{"head_dim": 96, "norm_eps": 1e-05, "parallel_block": false, "init_std_o": 0.0161, "lr_mult_qkv": 0.7, "lr_head": 0.00583, "final_lr_fraction": 0.0, "batch_tokens": 131072}
Each number is 200 + 30 x the weight over its row's rms, rounded and kept within 0 to 999. Layers, rows and columns count from 0. The size before them is the row's rms in percent of the matrix's.

# layer 7 MLP down, 576x1152, rms 0.019, rows 465-501, columns 384-575
097,213,186,152,175,196,203,144,252,169,226,185,194,179,187,166,166,194,207,198,151,188,217,229,205,171,217,260,170,191,207,186,212,167,224,246,156,180,197,177,194,173,248,157,211,226,191,182,185,170,229,238,198,238,192,217,202,238,204,225,123,194,221,198,202,170,196,185,205,235,172,207,170,173,175,161,220,212,189,189,202,225,201,192,173,165,263,204,201,191,245,188,191,184,198,208,193,223,167,219,224,241,216,188,223,214,208,209,208,193,210,237,165,188,177,238,206,249,195,205,174,182,199,212,213,215,213,126,220,233,185,192,216,206,227,164,191,177,214,212,182,228,209,248,115,206,189,209,155,238,145,196,126,215,234,173,219,138,110,208,162,179,172,228,187,166,199,233,218,204,179,222,225,185,166,270,196,209,210,179,193,227,226,212,229,277,228,238,197,204,215,202,249
092,180,181,206,208,210,162,193,181,183,218,190,203,227,137,171,175,277,199,223,169,237,243,160,185,204,188,166,224,187,225,223,278,182,208,205,238,217,231,136,232,178,192,155,260,196,177,207,185,195,252,213,144,234,180,171,187,154,165,238,214,183,215,186,246,197,158,179,172,237,196,243,176,170,177,227,164,150,187,183,166,241,258,169,165,241,213,208,167,171,226,225,188,190,188,206,162,215,169,158,175,157,182,227,219,225,193,194,217,191,272,190,193,223,200,148,195,264,238,146,125,211,200,205,246,181,215,212,242,148,215,172,216,163,167,206,207,214,194,259,209,206,183,253,243,150,148,279,251,147,264,216,190,264,197,200,235,165,204,149,139,218,246,264,151,216,208,220,223,198,215,232,206,199,197,232,156,186,232,231,229,147,212,202,271,173,156,177,183,189,170,218,209
100,244,198,197,169,152,188,190,225,231,223,223,187,231,225,237,189,181,239,175,248,187,193,179,195,207,165,241,218,201,248,173,215,238,158,206,182,221,178,235,253,196,215,218,268,189,199,249,212,193,194,226,213,233,181,232,249,167,138,177,211,156,244,237,186,230,211,154,196,238,214,181,204,252,222,168,155,246,209,175,159,206,210,171,173,244,140,225,236,315,194,229,173,178,171,201,222,243,229,189,197,206,182,216,171,170,196,208,227,242,180,152,215,150,213,146,185,192,219,208,215,239,206,216,164,220,211,224,163,141,237,156,238,231,198,221,228,195,180,227,164,210,200,180,212,198,181,179,221,262,174,218,189,284,170,182,181,204,200,210,175,123,164,216,206,232,194,185,187,177,249,231,226,164,227,187,243,200,221,220,192,177,163,204,207,230,216,210,129,199,170,215,197
095,224,162,196,199,224,192,271,200,160,173,199,162,165,217,205,195,228,206,230,217,248,223,189,173,209,224,167,236,168,236,173,182,170,197,194,232,211,167,181,161,230,195,186,201,149,194,217,221,206,174,186,200,217,213,182,146,231,179,199,227,199,252,161,141,217,199,221,197,227,177,178,175,181,175,218,202,197,183,199,229,196,229,226,233,200,172,185,228,197,206,224,219,203,171,233,199,194,196,195,284,157,200,290,192,175,177,202,212,170,235,182,226,172,177,194,183,210,223,192,200,151,213,250,217,197,223,217,192,194,232,208,165,166,213,178,218,199,164,195,168,205,194,192,190,215,145,136,191,259,193,206,169,195,207,163,232,182,178,122,197,205,215,175,168,166,198,241,244,193,159,173,189,135,193,177,231,202,253,170,187,187,219,241,153,151,174,185,187,172,184,144,197
099,198,193,197,185,215,207,226,170,175,180,201,186,197,174,243,154,186,196,231,209,142,185,202,194,238,238,212,210,160,215,173,229,193,201,198,230,216,182,215,206,161,201,214,226,220,194,188,216,170,232,219,196,220,195,262,198,228,230,208,227,224,179,218,255,190,196,212,192,197,161,222,202,271,186,200,217,204,201,179,241,202,198,209,163,213,151,192,189,238,216,249,195,194,233,202,168,211,213,202,168,218,197,190,198,263,180,171,216,211,174,201,192,191,189,236,187,178,217,178,116,133,146,119,193,157,185,197,186,179,167,141,219,188,209,223,146,182,181,199,221,172,276,185,222,197,177,228,252,224,215,189,207,190,219,190,165,193,185,183,208,180,175,141,166,190,181,196,201,192,188,172,197,186,216,142,230,203,215,202,245,187,221,184,169,229,213,235,141,179,198,211,128
092,226,217,183,169,169,205,203,157,146,200,151,256,187,203,181,194,190,215,192,179,236,205,173,171,146,179,198,182,161,216,180,247,204,169,131,130,188,189,193,193,227,213,194,198,201,193,182,197,166,223,254,228,182,244,188,191,183,151,159,199,210,133,192,161,215,168,126,141,162,235,166,200,214,186,157,199,263,211,182,183,181,186,159,230,189,166,132,222,236,185,173,201,170,143,237,181,213,201,167,263,196,192,159,207,243,241,188,180,196,196,245,176,235,202,232,181,196,222,206,180,236,208,174,232,188,204,207,179,165,185,153,174,167,200,230,242,220,112,199,190,211,224,221,235,207,181,198,228,181,197,196,194,144,190,214,186,183,181,247,140,179,216,218,180,174,181,219,225,243,165,221,231,213,199,159,200,155,171,187,207,208,244,272,178,215,180,220,255,241,173,123,199
098,124,218,275,156,227,169,148,225,166,188,249,191,234,214,169,239,224,131,176,170,206,207,252,211,201,199,180,223,153,221,213,222,199,259,193,277,213,215,205,158,89,189,183,223,213,216,219,214,214,188,201,141,220,217,178,259,218,203,185,220,163,186,197,197,197,180,201,221,214,188,218,195,227,198,219,164,190,177,210,177,159,179,186,193,191,184,253,235,157,155,195,217,208,182,199,151,214,202,226,178,181,178,292,210,226,177,238,154,203,223,189,186,186,168,241,222,197,213,225,139,211,241,208,157,186,135,130,185,179,204,196,205,184,197,144,161,214,239,199,214,226,181,179,167,233,192,224,173,211,166,218,192,236,198,177,189,229,219,205,156,219,195,181,226,183,188,202,256,194,184,228,205,195,142,190,171,182,194,154,166,216,183,164,195,242,208,155,248,183,177,195,173
098,203,152,251,194,224,201,208,233,193,210,227,239,258,174,190,241,237,147,259,191,200,206,174,184,144,222,178,164,258,167,195,218,222,185,183,197,180,209,210,145,260,189,193,198,201,251,122,197,128,206,200,223,165,212,209,229,202,167,191,217,235,195,217,152,150,235,157,214,213,170,218,214,261,248,210,207,175,175,206,206,186,202,172,212,188,157,202,190,141,180,253,187,221,179,193,155,188,249,188,224,178,229,199,144,201,216,183,195,168,192,179,155,214,187,227,241,227,195,199,205,218,229,242,160,161,228,183,150,182,231,221,250,246,143,174,217,174,233,187,211,192,213,159,179,205,208,164,204,170,169,229,247,113,185,213,227,212,200,161,189,199,185,205,207,219,224,213,229,171,184,221,174,196,154,198,182,196,182,176,234,201,228,150,206,196,184,157,184,253,212,211,188
098,183,208,238,203,167,215,168,182,218,237,266,215,203,209,220,200,171,202,163,191,202,208,207,223,171,185,217,253,193,235,183,196,212,221,196,197,153,182,214,271,193,244,228,209,214,222,229,212,141,213,146,207,191,214,167,168,228,203,260,198,226,202,206,146,216,208,152,248,228,102,203,198,184,131,192,219,211,182,189,200,211,199,165,227,258,225,254,207,179,179,204,144,189,248,242,185,173,196,184,171,166,178,202,229,171,178,171,198,161,199,237,230,208,197,259,218,210,202,220,192,164,179,179,202,216,224,192,207,248,253,180,208,201,216,201,216,196,261,239,165,186,232,190,190,118,243,194,270,209,164,227,175,225,199,178,212,243,190,198,218,216,201,196,162,202,220,176,187,196,186,210,250,208,246,242,188,208,207,199,196,178,112,215,190,176,194,220,210,165,184,206,198
095,229,165,218,174,209,202,179,233,199,175,167,211,176,190,173,180,187,203,201,181,204,142,230,225,221,179,177,163,189,170,243,287,202,233,208,178,175,242,175,216,183,265,208,253,215,202,210,242,205,230,130,173,213,187,252,171,197,150,224,185,235,234,233,156,198,225,155,202,195,193,175,248,198,213,229,233,188,191,186,202,233,189,211,233,277,191,127,187,223,209,174,244,168,160,234,232,224,245,180,220,199,190,207,214,176,190,156,168,188,178,176,224,207,162,219,206,197,207,222,186,191,176,215,175,199,217,218,208,219,224,194,210,130,154,198,228,174,205,223,195,187,174,181,214,151,176,157,232,139,170,199,201,189,240,216,306,217,249,184,139,175,186,233,211,152,256,184,174,199,239,215,218,165,196,216,209,171,135,259,229,195,217,228,202,188,252,173,207,228,201,228,177
100,203,150,232,245,139,227,276,157,190,216,210,138,198,225,205,236,205,196,204,148,219,134,188,242,167,229,215,178,208,162,196,216,183,209,206,224,220,250,161,248,208,166,175,198,209,185,246,168,212,189,230,180,219,152,184,160,192,218,193,117,242,223,212,220,191,161,194,216,230,213,234,133,243,190,167,171,101,184,205,235,241,235,198,210,221,250,233,136,203,195,213,177,238,275,205,270,180,164,191,233,209,213,236,220,223,210,170,164,209,194,181,233,191,201,239,217,202,198,185,176,187,206,230,256,236,226,213,183,178,196,199,185,195,208,258,181,281,184,235,228,257,168,192,185,209,169,224,165,211,235,221,201,152,173,194,193,214,148,180,210,197,206,189,247,197,165,234,274,215,250,224,161,209,192,231,219,226,232,150,153,173,211,237,219,201,256,203,189,181,195,190,150
101,231,187,169,221,198,255,166,193,165,233,173,195,193,209,199,217,154,216,162,205,253,243,191,235,150,220,268,230,201,172,213,200,179,182,229,175,261,154,219,189,191,182,219,193,179,202,210,205,135,218,140,187,204,227,244,192,126,225,180,162,215,175,246,242,217,179,247,214,196,206,214,194,175,168,152,206,189,193,179,209,173,217,131,214,243,197,193,247,170,179,152,248,152,208,181,223,237,219,200,166,197,199,231,187,186,227,188,184,223,231,166,225,228,179,226,221,217,191,187,225,308,208,227,224,159,246,195,272,212,227,217,210,185,230,220,243,190,231,208,177,259,210,229,238,166,191,164,208,175,208,208,224,224,168,202,205,215,128,171,239,217,187,240,191,183,247,193,214,216,194,240,230,224,171,228,194,143,197,201,207,216,152,222,199,155,195,163,167,190,189,252,171
098,135,204,177,153,210,173,153,144,204,163,207,209,232,187,217,157,188,184,245,238,208,204,256,160,163,229,211,198,225,240,176,217,179,194,195,200,224,176,225,211,189,181,245,183,210,171,195,210,204,206,232,206,133,161,205,259,208,186,200,210,181,190,205,251,162,185,228,246,170,196,187,241,124,229,171,228,196,194,166,150,177,190,204,223,186,225,208,211,150,196,236,213,214,252,209,201,228,186,170,213,204,190,173,180,205,214,179,151,213,154,237,192,223,261,206,220,241,170,193,215,218,210,239,229,209,194,184,168,155,236,228,174,245,248,236,194,210,180,188,149,213,164,183,194,196,163,239,177,167,176,205,253,180,208,235,184,211,138,220,184,199,182,228,232,246,174,236,163,213,188,228,165,222,209,199,216,175,214,198,219,210,188,241,153,201,196,202,212,113,224,179,167
099,186,179,156,206,161,211,206,227,205,197,211,200,224,233,186,204,225,203,116,221,228,174,257,225,173,190,202,232,210,221,201,229,212,238,252,237,169,189,190,172,175,159,188,163,133,189,217,203,228,125,157,187,186,229,201,273,209,195,227,185,214,179,187,194,191,209,216,209,179,222,226,196,225,138,237,216,171,172,198,183,208,203,163,193,232,214,194,226,143,191,176,193,234,260,204,202,191,250,212,182,197,204,181,233,154,237,189,153,164,200,223,211,254,190,174,159,221,143,202,248,185,202,181,159,196,216,186,197,185,209,221,193,199,175,174,253,244,177,159,225,164,178,221,213,224,247,180,197,204,170,228,195,235,212,200,223,222,181,185,197,237,235,208,180,170,144,195,206,219,184,234,227,164,228,214,179,197,215,177,213,265,173,197,181,160,240,188,192,218,161,207,261
095,215,244,221,181,230,177,167,201,201,129,183,174,192,170,186,161,128,286,186,202,215,170,218,249,203,193,245,145,217,205,213,171,196,174,133,218,228,160,244,209,209,203,193,211,224,233,178,206,279,215,155,131,198,184,181,201,205,250,212,208,176,207,191,231,199,206,211,221,181,216,189,215,196,183,245,204,159,212,199,215,174,202,223,191,238,191,192,237,241,260,251,211,215,225,227,217,193,152,237,226,206,185,195,143,235,157,200,192,240,189,194,232,237,214,220,191,160,174,246,173,201,236,204,254,197,206,187,169,184,184,194,211,213,216,213,155,229,175,162,191,228,230,178,138,214,177,202,265,216,150,144,267,233,197,189,185,172,177,150,225,204,188,224,228,202,174,163,185,208,283,204,161,224,206,191,171,214,176,189,120,156,206,200,154,163,210,233,249,260,198,210,191
100,220,199,216,234,162,165,210,209,198,176,231,227,228,219,238,170,239,188,265,212,217,187,238,176,174,214,165,184,204,146,247,135,201,166,194,216,147,165,163,190,214,199,216,168,275,229,194,264,178,161,172,199,129,223,214,191,198,195,229,221,204,221,179,235,216,212,226,174,245,178,202,192,207,207,176,193,172,176,211,180,197,249,246,181,172,232,180,236,218,232,258,175,238,255,209,235,203,209,210,218,181,236,159,195,259,223,178,194,212,233,198,189,187,214,209,196,159,174,210,210,214,191,203,194,195,191,200,199,178,225,184,272,236,206,210,146,157,238,215,165,244,164,242,170,146,172,241,215,206,191,190,153,136,225,189,209,152,175,193,241,146,180,183,239,220,131,181,219,134,220,180,221,251,174,182,194,158,218,287,198,238,223,178,190,209,173,202,143,185,190,233,174
103,193,171,266,223,272,174,156,210,205,191,175,242,177,174,182,200,143,168,230,169,276,182,202,193,203,149,172,168,208,172,185,211,247,192,226,183,200,246,242,208,258,203,155,186,170,224,234,195,214,188,248,222,225,182,236,170,224,193,121,221,156,244,235,168,186,172,182,161,219,215,234,256,149,205,157,204,205,173,201,200,215,145,199,153,229,173,185,183,217,175,163,214,220,233,149,198,189,201,251,207,211,237,241,202,213,195,206,240,210,191,217,189,184,220,246,187,136,224,216,185,215,217,227,193,201,203,210,178,183,160,169,224,232,168,166,160,211,149,117,157,187,206,192,201,225,188,236,192,190,185,197,180,171,199,165,192,253,185,191,201,282,195,188,201,171,218,189,196,116,271,207,205,221,215,178,164,186,134,141,169,96,213,235,223,176,122,234,185,204,222,161,185
105,167,278,189,196,204,175,189,169,238,232,249,247,190,178,253,186,252,240,163,263,239,191,188,205,195,164,240,236,219,266,224,199,199,151,183,187,202,205,217,185,147,216,237,253,194,169,193,201,199,252,157,204,214,225,212,195,141,216,171,246,202,250,224,210,216,201,206,232,223,211,206,205,145,195,191,153,195,192,216,306,211,199,210,204,178,191,160,198,226,204,199,195,211,209,238,216,177,217,248,161,190,193,185,267,101,175,211,258,200,177,162,176,183,158,260,196,243,219,165,214,183,221,178,256,198,236,243,185,244,173,228,145,188,150,170,255,229,187,116,238,144,212,197,199,195,173,258,237,185,193,242,171,184,176,174,201,289,197,190,196,236,229,184,196,182,225,188,217,160,222,154,234,201,188,176,184,170,211,181,183,169,166,223,192,182,175,171,200,223,192,198,243
106,199,154,232,176,187,205,203,210,234,240,238,209,210,243,238,231,219,188,159,242,174,173,220,233,216,174,175,108,216,214,230,204,184,125,217,218,179,203,168,206,232,138,195,209,235,170,198,188,238,262,171,223,180,198,215,113,144,165,177,181,155,255,161,199,203,224,190,215,229,196,227,158,130,193,207,187,205,210,192,216,207,219,244,200,203,235,153,223,185,164,221,232,191,208,185,197,219,230,177,221,186,203,222,179,195,138,200,297,201,139,176,187,175,196,208,182,238,190,233,246,252,231,192,209,176,181,223,178,190,223,170,193,241,211,184,248,205,206,255,117,270,168,200,205,202,171,178,167,247,171,166,245,239,220,226,187,180,194,206,252,204,152,226,214,210,175,217,166,206,213,185,202,210,205,178,124,214,223,217,145,157,183,213,269,166,278,149,190,254,213,194,198
097,143,161,198,180,213,191,194,188,154,199,179,252,228,250,213,187,186,205,217,220,157,160,209,205,211,227,180,264,232,162,190,195,199,144,202,163,227,203,213,196,196,236,207,233,136,207,201,216,201,189,153,220,220,240,176,183,134,226,180,173,220,254,219,243,214,150,237,179,172,210,140,201,210,177,213,184,171,212,211,206,228,234,215,168,180,174,214,173,111,238,195,232,188,204,200,233,181,214,216,169,201,175,181,190,221,150,192,145,185,222,242,177,231,191,196,236,159,166,207,215,195,197,216,209,166,196,204,230,212,185,180,248,211,207,200,172,239,239,186,214,210,145,196,170,185,217,204,171,217,216,205,213,171,193,193,163,183,194,259,209,190,206,285,202,222,186,255,186,178,219,193,242,172,111,210,269,260,239,248,244,169,201,194,251,243,180,146,192,257,220,213,184
102,212,193,221,209,124,253,150,176,186,165,207,234,191,196,188,152,186,152,210,201,176,171,221,226,201,246,168,184,186,217,209,242,126,214,231,168,225,179,195,192,210,239,189,204,184,169,186,184,207,222,226,207,234,171,244,209,168,219,221,175,231,191,191,215,166,235,234,171,183,200,148,264,203,191,229,195,152,195,164,169,169,166,232,193,188,232,191,181,217,203,205,232,225,194,249,172,159,137,183,196,191,126,174,157,186,241,188,159,197,236,172,183,266,145,218,245,232,209,222,254,190,213,197,248,180,239,185,193,154,232,135,230,224,190,197,220,180,210,238,175,161,183,201,173,173,198,227,163,174,122,174,184,206,215,274,161,177,227,137,230,223,209,218,257,201,224,246,258,257,225,155,221,255,209,194,221,185,134,202,200,172,153,167,172,176,231,214,214,216,205,194,201
097,237,162,192,168,183,213,252,194,236,198,196,209,185,182,280,243,212,221,238,157,168,194,179,276,204,205,279,159,220,137,185,213,218,219,283,161,182,230,169,229,185,180,186,172,197,194,184,218,233,201,137,240,201,172,204,211,204,204,166,162,195,215,177,169,228,209,196,209,212,212,175,177,187,163,190,231,201,184,178,178,202,278,226,192,230,175,188,190,204,220,209,158,145,225,204,199,191,151,168,144,228,184,216,147,238,191,176,233,190,182,270,202,153,218,228,224,194,186,166,182,150,218,203,199,210,237,201,151,183,259,218,158,170,199,164,198,179,232,188,201,272,188,174,205,143,243,259,200,246,231,212,167,173,192,218,211,156,234,160,259,201,201,229,179,256,190,205,247,199,105,186,210,229,221,213,186,243,164,242,167,227,183,194,232,226,202,184,213,119,223,254,167
099,173,187,121,190,183,209,225,237,245,171,198,158,188,193,236,213,235,162,194,186,193,184,173,242,240,195,234,198,180,233,223,229,170,179,162,192,189,221,188,215,211,171,230,170,265,203,229,251,266,213,205,253,230,183,234,176,210,227,215,184,229,193,155,172,171,226,226,230,221,199,178,174,221,147,154,247,201,221,197,222,186,232,192,198,266,232,154,233,192,240,224,214,220,223,198,174,147,214,193,174,200,178,174,176,233,192,163,245,151,231,172,199,290,185,198,262,204,141,229,202,159,153,197,217,181,207,153,181,208,218,195,258,246,229,204,188,218,142,166,215,192,161,219,174,161,185,190,209,111,197,176,186,210,224,190,219,148,178,191,230,217,244,202,199,152,213,216,175,250,245,144,195,227,151,201,210,152,189,178,184,186,201,142,169,224,148,160,211,234,210,218,191
096,187,181,285,225,187,182,189,201,203,165,124,221,172,170,230,182,248,160,224,193,229,113,219,211,190,248,178,186,152,207,215,203,201,253,155,198,218,220,170,159,230,204,199,180,212,232,190,197,212,165,254,210,188,200,192,161,200,258,182,195,204,164,189,198,213,148,199,178,198,205,198,185,201,198,173,172,261,207,198,237,140,216,194,138,176,191,192,211,162,212,196,257,256,179,148,189,220,185,241,182,205,218,194,266,150,258,245,160,224,245,168,234,178,215,210,210,212,268,206,168,196,170,230,211,173,140,174,234,161,242,284,167,212,156,183,193,229,236,198,161,201,204,232,186,167,190,182,232,213,205,191,210,221,166,199,190,177,142,145,232,233,186,173,166,234,236,216,238,216,188,160,190,236,230,166,180,193,252,210,237,223,185,184,203,246,159,202,201,210,199,200,234
096,192,125,173,198,168,190,215,279,189,196,219,202,160,176,202,158,205,217,224,196,166,185,186,168,216,142,183,189,228,160,165,152,201,158,224,199,174,184,224,260,170,185,229,255,168,161,204,235,197,183,205,201,204,196,238,251,180,203,236,230,207,242,216,197,182,222,211,223,189,229,172,229,224,212,242,177,202,198,180,198,217,187,218,175,226,204,236,211,203,172,224,185,178,124,161,204,180,170,174,210,211,194,186,126,190,201,213,217,182,198,176,232,233,186,269,188,215,234,178,189,209,192,227,122,169,176,204,183,211,211,189,229,191,212,193,241,186,207,218,214,175,216,185,162,235,176,223,239,235,184,191,200,194,228,179,165,184,213,167,156,209,199,245,264,183,181,225,204,170,228,210,210,200,258,182,177,195,182,153,174,185,169,208,182,192,220,194,212,181,236,199,146
096,220,198,192,271,183,171,198,235,183,222,235,198,214,215,222,158,266,192,213,224,200,136,212,194,172,172,210,185,236,179,264,204,191,189,243,202,189,248,213,213,213,188,228,206,162,178,170,186,261,267,175,144,202,176,179,249,221,148,229,124,163,223,234,188,95,169,159,164,232,260,218,129,228,210,204,197,210,186,193,196,233,191,219,211,202,163,192,254,187,178,234,193,239,194,218,187,191,217,216,175,198,218,223,204,220,187,184,238,233,225,195,227,192,241,172,180,189,172,186,174,247,275,181,224,229,184,218,204,240,226,149,169,258,213,188,218,184,178,169,218,196,194,192,215,180,144,238,166,196,200,195,163,157,230,234,237,231,166,219,236,174,228,221,177,173,169,225,157,229,171,219,141,190,217,190,231,185,186,210,195,159,195,168,184,148,185,182,246,198,223,223,151
101,182,201,166,179,194,162,219,205,232,168,213,251,228,164,236,219,276,202,236,188,199,137,162,192,211,159,225,183,187,175,239,244,218,198,227,270,166,259,217,187,191,199,169,191,210,156,200,211,183,182,204,190,173,185,199,249,161,232,147,186,247,124,157,159,166,212,229,162,155,209,201,200,139,163,198,267,191,247,211,196,199,196,176,175,158,237,187,190,224,255,245,207,152,223,198,222,221,161,174,233,220,207,179,189,245,251,226,175,213,153,186,178,202,202,227,215,235,184,227,192,181,157,255,190,190,191,182,189,208,210,176,234,202,223,183,192,242,213,191,191,202,195,176,215,239,244,232,189,181,284,190,213,175,180,204,235,169,218,166,210,217,179,181,233,172,173,193,230,218,211,214,180,222,204,203,178,201,241,193,238,203,158,187,174,222,231,203,214,212,196,164,229
103,144,237,198,200,180,178,258,207,203,197,247,198,228,195,208,220,237,234,232,204,142,213,197,194,175,130,231,221,198,208,190,179,200,189,187,224,197,222,224,179,164,158,244,234,201,202,187,189,231,191,219,193,225,192,169,242,215,232,195,211,210,149,198,211,219,177,176,170,215,153,197,248,250,194,241,167,264,233,198,200,186,202,242,178,254,176,186,223,181,206,147,175,220,244,220,198,168,196,167,198,210,248,218,180,210,190,248,206,210,224,234,201,197,160,236,168,190,211,250,188,208,215,210,155,167,223,174,179,249,248,228,231,198,254,181,237,247,133,174,224,179,237,170,222,208,177,258,200,220,139,214,195,220,211,185,209,226,209,186,222,192,206,194,159,235,181,223,192,175,194,218,227,202,191,150,197,212,212,200,193,203,215,201,224,154,216,241,193,203,167,241,184
099,149,187,194,196,239,218,156,184,236,201,181,254,222,210,162,176,200,163,183,174,207,180,160,221,183,271,207,214,167,196,174,270,188,225,206,213,271,147,187,223,171,198,222,247,159,173,200,261,167,205,219,207,132,280,211,205,236,207,193,257,215,151,210,215,187,224,164,214,219,186,155,180,218,152,163,205,183,232,194,194,156,219,228,215,203,140,239,216,222,185,222,262,270,197,259,159,194,203,191,145,215,182,202,162,225,255,243,208,227,193,192,189,164,187,196,181,240,217,193,200,188,228,203,153,190,201,210,188,257,219,224,197,223,198,270,181,178,193,194,187,165,238,221,206,187,256,185,258,237,245,233,198,143,236,168,245,154,183,133,220,188,204,185,131,192,198,184,220,180,217,216,189,230,171,197,201,173,179,198,144,223,200,172,193,226,169,210,222,193,154,168,157
092,209,258,249,183,177,168,161,234,197,199,162,187,213,180,146,189,188,193,180,164,175,174,195,227,264,258,213,206,210,177,200,163,159,222,168,259,186,178,219,188,164,206,214,209,203,211,187,237,253,223,195,218,222,202,194,231,189,204,172,202,179,205,169,171,228,153,152,197,203,222,228,173,212,167,251,277,163,226,181,230,178,185,182,235,255,206,190,223,194,213,191,178,184,231,209,211,164,171,175,205,177,239,230,158,245,217,179,214,166,192,200,247,208,187,143,153,214,136,192,169,233,176,259,196,205,228,161,225,162,229,165,202,225,223,150,213,160,193,251,260,168,190,200,183,250,188,204,206,220,190,215,162,210,216,174,180,136,199,223,192,173,160,215,204,257,215,220,150,171,235,149,210,182,249,190,157,190,174,210,168,184,182,245,212,224,189,231,199,220,183,188,142
098,190,150,206,195,188,192,199,201,216,212,145,190,197,173,197,196,172,209,217,259,182,232,160,210,196,195,219,190,202,193,194,194,207,207,223,229,246,186,183,197,232,208,154,177,125,142,228,245,232,186,166,233,224,160,209,241,180,226,172,253,212,147,184,236,257,280,201,224,216,198,188,190,127,225,145,201,224,214,165,218,166,190,209,188,155,156,174,160,180,167,211,236,196,139,250,203,206,161,202,229,239,228,184,254,203,181,206,206,243,120,182,182,208,227,180,210,178,240,186,215,261,228,196,251,161,233,187,217,225,231,169,211,184,210,208,235,215,192,159,141,191,186,173,249,226,244,207,174,160,132,240,180,241,236,174,244,236,183,186,214,241,229,172,215,196,199,200,183,151,166,194,222,200,179,216,164,178,164,198,194,194,234,144,214,161,247,178,219,195,225,222,154
096,174,200,220,207,176,188,194,261,183,224,172,161,201,202,234,229,183,199,200,209,188,164,210,210,188,146,203,212,184,256,223,179,221,221,154,187,228,228,208,208,178,165,232,198,177,257,261,216,217,271,214,223,168,187,204,200,243,178,201,241,225,226,209,248,226,247,210,173,204,180,179,189,200,192,155,160,253,196,180,194,226,156,164,220,244,268,178,153,231,191,208,232,230,238,185,219,193,255,169,224,227,164,198,234,211,214,234,204,258,137,213,202,132,231,222,230,171,168,185,150,200,211,194,259,203,176,203,196,261,204,192,120,178,223,180,178,204,154,182,158,176,187,199,212,171,204,134,227,179,198,152,236,212,223,176,183,199,169,249,221,234,195,210,186,184,204,191,150,195,174,214,253,183,258,174,189,247,183,207,205,206,191,172,207,196,193,115,156,199,199,224,175
098,218,203,174,184,240,197,181,200,236,193,196,257,227,166,197,156,223,214,234,218,187,225,209,222,187,181,161,185,185,196,192,170,223,248,213,224,237,190,165,139,166,177,179,190,175,243,196,213,182,218,101,162,175,179,221,200,185,241,153,198,210,219,231,153,214,218,215,204,220,182,149,188,247,245,216,230,211,206,210,179,202,193,232,148,210,183,226,276,182,211,278,152,148,210,228,164,221,144,147,241,178,231,201,247,163,180,157,222,178,219,177,201,164,173,266,239,146,211,230,238,187,246,183,218,197,205,189,218,206,241,249,234,220,183,227,184,234,151,195,179,202,198,170,187,202,225,195,164,199,179,160,192,221,234,216,245,189,149,168,160,213,181,218,211,247,203,136,203,230,204,177,222,198,163,230,205,171,174,239,226,185,209,141,232,142,191,171,200,174,189,213,239
204,206,210,159,217,164,190,264,179,234,129,199,203,211,199,202,213,200,166,190,217,222,195,198,146,242,198,250,182,182,172,209,181,188,189,202,200,204,157,191,237,179,211,215,187,197,138,170,209,176,197,189,219,179,181,162,180,232,237,202,214,201,200,176,169,188,196,231,194,218,152,166,198,181,258,215,197,212,210,166,242,139,184,198,223,212,204,216,203,221,250,179,189,230,191,230,213,195,198,228,210,251,223,170,227,262,196,209,229,194,206,207,185,221,199,197,186,165,225,219,218,170,195,212,182,143,260,189,185,194,204,219,188,229,248,239,194,181,172,186,168,223,181,205,191,219,200,246,260,228,237,182,207,175,252,217,181,205,196,119,191,146,216,141,170,198,154,191,199,221,189,184,179,272,227,140,219,214,217,236,159,211,228,234,141,232,226,235,192,209,186,186,183
095,218,229,192,234,144,190,204,192,168,239,198,233,263,268,176,202,232,231,168,203,176,190,208,217,189,180,197,209,241,244,195,169,150,199,265,167,148,197,181,144,199,148,166,191,215,229,212,234,226,183,153,260,190,169,230,204,257,185,194,164,249,139,213,218,205,191,214,126,168,181,262,206,238,175,166,203,206,154,210,215,211,156,170,176,237,166,189,154,181,206,194,207,228,258,184,197,149,190,222,160,209,208,200,198,159,179,152,170,140,179,243,244,173,253,227,222,222,209,142,204,195,144,230,179,169,208,230,172,169,229,188,155,198,233,193,195,213,262,140,221,121,175,218,227,147,187,189,243,222,180,221,217,222,184,147,193,245,267,210,207,237,199,219,221,207,208,219,226,228,236,212,218,204,229,187,162,281,252,224,245,238,204,244,182,195,249,239,213,201,174,212,197
103,193,188,184,218,204,169,157,197,246,224,276,185,237,210,156,223,141,202,178,220,161,207,182,167,177,156,204,221,158,221,168,155,223,182,216,179,200,171,171,207,163,259,235,185,191,219,167,153,198,150,194,175,201,173,221,175,189,201,239,209,186,232,204,224,226,162,157,191,205,216,196,236,226,204,180,147,204,179,231,198,165,216,202,170,191,164,235,182,217,211,201,209,178,134,203,202,171,241,186,199,162,198,208,188,160,251,221,241,197,189,190,216,166,257,233,196,188,206,232,155,217,121,189,225,167,216,169,285,221,219,205,234,187,214,217,206,173,238,166,195,132,188,226,197,157,192,206,208,224,171,216,161,208,196,184,262,205,225,153,194,161,183,244,192,189,246,158,184,283,217,235,216,193,210,186,211,148,179,245,249,192,239,222,248,206,214,163,239,200,162,262,198
097,163,208,186,157,230,197,230,192,188,140,188,167,220,181,222,209,183,162,196,160,159,157,195,176,204,139,255,168,212,166,183,202,199,201,230,237,223,243,170,210,150,207,190,166,230,193,196,230,245,246,241,213,172,229,187,172,222,152,210,208,204,178,142,195,295,213,140,204,183,188,160,180,237,200,193,178,241,219,192,195,236,194,172,243,222,130,225,159,215,182,227,219,169,198,192,187,223,188,174,186,225,172,154,185,271,221,206,257,272,223,162,201,260,165,223,152,232,193,235,160,218,272,192,210,197,151,220,207,203,209,191,202,220,232,168,151,207,166,183,219,197,217,207,169,234,153,241,152,224,191,194,241,147,215,192,222,206,224,155,225,202,248,264,218,187,193,184,195,203,228,178,174,244,183,129,241,210,251,172,215,228,221,194,222,204,177,196,248,205,163,185,211